config.toml
n_layer = 12
d_model = 320
n_head = 10
n_kv_head = 5
head_dim = 32
d_mlp = 1088
vocab_size = 2048
activation = "swiglu"
norm = "rmsnorm"
norm_place = "pre"
norm_eps = 1e-05
positions = "rope"
rope_base = 10000.0
rope_fraction = 1.0
qk_norm = false
attn_scale = 0.177
bias = "qkv"
tie_embeddings = true
parallel_block = false
init = "uniform"
init_std_qkv = 0.0292
init_std_o = 0.0
init_std_up = 0.0292
init_std_down = 0.0
optimizer = "muon_variant"
lr = 0.013
lr_mult_down = 1.5
lr_head = 0.00864
grad_clip = 2.0
warmup_steps = 200
schedule = "wsd"
decay_fraction = 0.595
decay_shape = "linear"
final_lr_fraction = 0.0
batch_tokens = 65536
seq_len = 512
doc_mask = true
z_loss = 0.0001
train_tokens = 901300000
steps = 13753
dataset = "wikipedia_en"
Each number is 50 + 10 x the weight over its row's rms, rounded and kept within 0 to 99. Layers, rows and columns count from 0. The size before them is the row's rms in percent of the matrix's.

# q: layer 5 attention query, 320x320, rms 0.157, rows 0-10,32-42, columns 40-79
# k: layer 5 attention key, 160x320, rms 0.155, rows 0-10, columns 40-79
q0 093:66 56 62 48 51 56 59 43 53 48 57 50 48 49 46 52 56 51 43 47 46 51 59 31 50 58 48 42 59 52 63 51 48 63 45 65 53 56 54 40
q32 072:66 49 39 47 72 23 59 64 49 47 47 45 52 42 59 59 55 42 47 37 66 47 43 34 46 47 58 32 69 60 57 29 56 34 56 62 51 48 47 61
k0 069:54 53 48 58 44 49 41 56 60 57 39 37 55 51 61 48 42 51 60 72 34 41 43 50 53 51 46 54 60 41 44 49 48 63 59 45 68 44 48 50
q1 089:64 63 30 67 74 49 37 55 33 52 67 43 57 58 42 53 78 40 54 49 65 59 60 43 48 58 40 55 56 44 57 58 47 43 46 66 56 50 58 62
q33 080:37 50 36 42 47 44 63 37 38 36 59 47 47 61 47 46 38 61 53 58 56 47 51 53 37 58 46 57 51 44 39 37 39 59 52 62 49 52 44 53
k1 069:43 53 54 48 36 43 61 23 66 56 73 49 40 60 30 35 43 59 61 50 39 49 72 48 43 37 59 46 43 43 60 62 48 54 42 47 42 44 58 41
q2 087:57 56 44 58 41 73 65 69 68 44 69 46 58 60 33 47 75 55 49 57 63 49 65 44 36 57 55 57 60 39 52 50 35 47 44 51 43 48 45 57
q34 078:58 50 58 60 51 47 60 50 32 48 50 64 38 64 60 38 57 63 45 55 40 56 56 52 70 64 48 40 52 52 39 41 43 63 50 69 65 45 52 60
k2 074:56 51 42 36 46 62 45 39 63 52 42 48 39 60 38 58 47 46 46 47 44 64 66 39 45 50 49 55 56 46 54 30 52 39 45 45 62 49 47 62
q3 088:44 64 56 42 44 53 22 56 65 42 38 46 60 64 60 39 39 49 51 44 52 51 59 38 54 49 37 41 48 37 67 58 58 45 60 37 66 72 54 53
q35 075:53 46 58 45 55 63 67 49 55 38 29 58 51 55 51 44 35 60 49 60 50 61 61 42 52 44 35 42 54 63 69 58 55 49 59 55 41 48 54 53
k3 078:69 49 58 40 41 50 47 56 33 54 53 45 69 48 39 54 49 45 65 47 54 57 34 72 46 38 51 47 52 43 47 58 44 53 59 50 28 62 58 61
q4 076:42 40 40 33 40 46 56 74 56 34 48 51 42 39 49 57 46 48 72 32 43 28 63 39 32 63 48 33 46 61 67 55 57 50 44 46 45 42 49 33
q36 083:67 60 34 58 63 47 58 54 52 50 55 60 50 25 63 62 34 39 51 44 56 43 56 55 47 38 54 52 56 51 55 49 35 55 41 23 67 44 53 57
k4 078:51 41 56 52 52 46 59 38 51 66 53 48 38 58 43 55 54 66 68 61 53 48 72 45 45 47 42 53 49 56 33 44 56 60 45 56 52 45 51 43
q5 080:44 53 37 54 53 31 35 41 42 66 51 43 48 64 54 48 59 49 35 60 48 45 61 40 48 61 46 52 47 35 83 48 50 47 42 54 52 51 52 42
q37 089:24 53 35 58 46 44 53 54 29 47 51 34 56 64 51 49 49 42 56 61 59 52 66 48 41 45 55 65 58 41 48 41 51 40 52 64 49 40 42 56
k5 079:65 40 65 50 46 55 54 35 49 47 51 37 41 55 51 52 45 56 46 45 45 47 60 56 58 51 50 26 61 55 58 40 41 71 50 53 46 55 62 48
q6 085:36 36 48 36 43 59 37 33 46 50 49 56 35 55 44 59 48 50 35 45 37 36 30 52 36 43 66 60 37 46 42 46 48 61 38 46 44 41 71 54
q38 086:50 46 45 39 38 58 47 61 49 68 58 52 60 38 48 60 63 43 51 57 57 39 36 43 52 66 48 38 53 44 72 42 40 59 43 47 53 49 63 61
k6 079:41 64 42 58 54 42 38 37 44 55 17 46 56 50 55 49 70 50 40 57 44 43 35 37 52 45 43 68 66 42 34 43 57 39 41 41 53 56 57 35
q7 087:43 41 44 37 28 27 48 39 49 53 65 40 55 56 49 49 59 58 47 44 60 46 59 53 28 60 74 57 50 48 22 52 68 41 33 43 36 32 46 50
q39 096:37 51 47 59 46 36 55 43 35 58 62 39 51 74 48 44 55 50 44 53 53 40 51 43 37 37 68 54 33 39 51 26 53 59 37 66 42 33 44 37
k7 094:60 54 54 28 51 42 53 55 59 39 46 39 43 46 51 30 31 33 61 58 48 42 61 43 32 56 47 53 43 44 70 48 55 51 51 62 47 67 49 59
q8 079:42 38 58 58 44 52 45 34 62 56 51 49 56 54 35 49 62 57 46 59 55 49 40 49 47 57 62 49 56 40 56 45 71 42 59 32 58 46 43 49
q40 101:53 45 53 55 41 56 53 39 51 80 54 63 48 31 36 59 59 65 58 50 54 57 39 56 55 49 62 32 66 45 54 30 40 69 63 36 46 54 42 28
k8 089:41 44 51 56 53 37 33 31 57 56 47 54 55 58 53 55 60 37 61 58 42 60 61 51 44 59 61 48 62 54 40 62 59 39 60 56 55 28 39 37
q9 082:48 72 47 71 41 54 58 70 39 44 51 57 57 48 48 40 54 56 39 57 53 52 58 30 49 58 34 54 43 49 65 31 65 41 28 60 68 55 57 42
q41 091:37 56 39 58 55 34 55 46 43 57 48 62 55 53 46 47 59 58 55 72 57 41 63 55 43 31 51 57 72 52 51 37 52 62 44 35 65 51 37 39
k9 085:43 39 58 41 59 59 41 36 43 53 28 41 54 58 49 52 34 62 44 41 43 54 65 32 61 62 58 52 47 53 55 42 38 59 54 31 35 61 50 48
q10 094:56 43 46 53 56 51 48 52 69 40 47 60 58 66 48 64 42 48 53 54 48 49 42 59 29 48 53 35 65 49 22 41 48 45 56 62 29 45 49 45
q42 100:54 54 39 54 58 54 54 49 62 21 37 42 72 45 55 43 32 40 43 47 43 49 56 60 43 49 60 55 35 54 45 66 50 48 57 61 49 47 45 65
k10 100:44 49 46 41 66 34 26 65 45 56 56 47 48 54 38 58 39 56 55 47 70 51 45 41 48 42 57 57 66 53 37 57 42 42 62 40 26 26 55 30